python train.py --tie_embeddings=false --lr_head=0.00515 --decay_shape="linear" --steps=7891
Each number is 500 + 50 x the weight over the matrix's rms, rounded and kept within 0 to 999. Layers, rows and columns count from 0. Numbers have three digits each.

# layer 2 MLP down (transposed), 896x224, rms 0.0518, rows 705-729, columns 112-167
628511546451437499571596499452515490415441469460501474581508401442482565474422507421499472433455539589442461409565486443585483519535570503375528529502404493444599431545
482470529506496516523483529522531456508514480480468482486541486501542518483470557473516511469487517443466505506473487518473448500508472538517474449448481507507509486502
553445450537471475418579527524529484500445534471522510497452415462549571539461446469545383562526553504496496390493496419498502479492471545472481499548486497461557567498
549494495457526500416382470546396498504507567498527463508572571496549494479468497498448538430561563564566458537520552532427484501476477484534524457523533516482448496545
455521488493527534419486468495484565488498473517512533504493507501497585500511497552473480480537557479489439567523542459496545529543564566493482533485480425465421513495
472502543464389474537435438428498494513490519484496552527488454544495601500530493442412521621486517490536651495423447496534586557501480556526523470488545533498508417451
432556519492588498477505441472511568583493516562516539494568420423493504499480491522364458482512547441534556463491429605499522459464541470461495547532437461414487444498
503474485481494494443450514520483483516448497492483502514570503476565509459494508486485501452577527469504499480502492490444478479526484535499513470550531485509437489464
478478437497451521545523470466537509460516563473477426526462494522542555485517478485486566498456528475532479519454474531447510521445479474537466525461478497473574520553
507584421422452383463616585562478525446484559435619517585596515557584509495535634475592419443467558583517496462454458421507556478587657339480457430487461553441547501421
527553463395511454580589468440526481557525538463518562498453419446530434524518543463426440469576496424455542476550454465493528557504533472606436451469531438512523456552
611458393485490480509461654447540466467526422460428469563479551514487435474569506487554464484516433514601507547433583509427422432454410517499533588473491394436482457517
333535480474531419589366410420484595588494424396388487417528448480522502391491531580559380543441654300530495511554428474533503435588648547516521580538322516564546558479
581377500591411428569561549470357460457489435537462452570599519578483563593507504419333504592481578522443546602593432540466533580522514512527562610476468588518559459611
467523518549520442491480487513511495472487529534527476472545565469539514493550474489525480562509488541495475544559493539484471493523498501465474512515457471468540463480
480496440425406524457543530477513476416530466600482446537471482609518489474478454477586429455509579556422520430423497522535538469510474520627481448490515460489514533580
490441534486520451443482491502481516525556478434448480448412455462472514503460548545488450486584436547436510570455484515483466508500475475500502556412534566550478473489
575501378558537491563476561440536426429496519569538474513497510488426456492545429554505496498395489537516451432427562552561491477572506528551512510596491529415579511429
425421563561451539522442400522601417497491581495422582559529506522558442378642501440543505656598492518491611507358578531433437498660492421559350474404522447418468533539
531450510530430467452497442517462450524526501503559482544546504492482518424450511540590519508465469487531467472435505454518556476421477521559423519566503531508494530479
409377613577476442492356456625594470397459665370507541567532462515498627487616563467514449666507596506551513551459519728466377495580529467427346498532525445597433489551
482563553493522381508533558556503501501448421547531526497513565456587533498493477434548453476523513510488427458562421474525448453588518425450499427530489476421530491436
392544474542570523519489490534527498498529495493512508506513476499456551491428539497582513535508552425453463459496492419396410505448517423480561546548463529470526468439
538524428560619457537439539383474485520535487480567417389458487424452439427460410567426505515490519492522539518428465488516565491521495518546554486508493560452522451470
385519525440534316474365520587516542659389552499454433515577420461507527358555496492556464440436483478510510527514534480506480506510476516482536512466464561536563528461
# layer 2 MLP up, 896x224, rms 0.201, rows 706-729, columns 112-167
501475567553469515487464533515470522484489508478450492489516513502535489525525537530524539501498535487551458489513496467502471507519489483536521462473538497512512490501
468488472514443535439549482514557540518453548473545451503523457499551450472430470435457423540452541456532513402545482437574507509468455477584479539520444489586567462495
430531559545448487562525483479489435455421494556537538616565566520504508502399460551600495468512493551458522498543493519497596480452526429620488461613480468482465533514
536399502513500545485500522496564532451524517496509537474530496525517601531511523496456442470505516493470493544536510521532491567497555507536519511495513518544520566494
514526509515490463511554416547503498511503457515541542545554459458567600563561489468473537501561542536478529452398475483472470464521417484476543474458527566523505495459
568498442497397491565458592454546515482491519552504470566482535554491534542554569517517506491434496494480471478548561393454515572492473536498514467502526545506514455520
451493503512528447511495499481484506461493487475489514485575486498501502497479521471523511489541495529477472503503480509467511503477507483530490540499514483546503475494
463546494510527500490471524509544491569538536477499472497474477446477480535545517552542456491476499501501436474543464499475466454537534489486520514596454510513528462500
525408565478653489507488555520507446470530372561635564626516385445547578456458587583507403460467532461593476463511548495478464426480406387501463604566507464462431556550
544538598560471644555557477590525524519539492543466575553530519551548514437474503436430434591560512426477459482420522531446603448603512438529448404505436511527521515495
491474536549482415456575408506477535503483533539439565612549489439634451523538506583525578546529427434469441546488600505474545508450456515538520568462436485508524469500
489444494566559504551483494485510521537529337479430430496608467505603598440481491502499501453520481462483494461385499560520512570404498473469456467504433491575587568552
514528548435404593389639376519461487452407473633616498572610391390397537516363383428589434354582496345444492541476503605622488606348489460589620491542472384546482439487
483506489532531541492510516524512467499489512544529479525516553462499504528524488495510516501519519505499490467519476559523462493540494486471444503564490475508514473499
469513458447454540447490428466529429446508508488430537498493513504354499455555447520423436581509559553484473399540478441504527530487553583571464501497381542552519571517
617512577531504462528505514484509509506480464499481499485522508512536448477489520451546471534533514533524509485491479523476439524498460504552582508500423490510493574569
517392535581564490524461509486551476525567522546423487535548483510570577454453528416604582523493524493588560479416482469486537545525487382561479464528499508515470565505
567624594539523368287482475426467530616363555396471447583646458451488535512417493424517616456409700399562343528554233599397470421493648601512522425579585507574526551597
496564574404448502583488456516475563431476504526517483506482525460510465584515462463457444517541500528495395455550541510495494500534467559479480467454458514467543478498
477516614457442373438628514488387489332480588325504484531492518423579618554311390467569571595622530586644415398508474678626530292597608472401659555522477636496559663660
525559533572498462480548458470519497523494490465518486432464568441456458485544533544550541476418510537515463484590522438624493484451551498498439489520498464570596467512
547482401418405489531471506451496498508508488426556478497453472505453381452608484564419521523481465602468499527485482576536578569563508532478514546505514456550509463464
578501553524496506573545523577501596507478527419623504415594483443453555439477444554477528479565470520465526584477523494510577432474425463499609417485526498517510502466
492439547441584512415619442480570575417529522531464427516525411490421508471479474480607445483491443616516553499418480533532456458485496529477571563480582559413555544521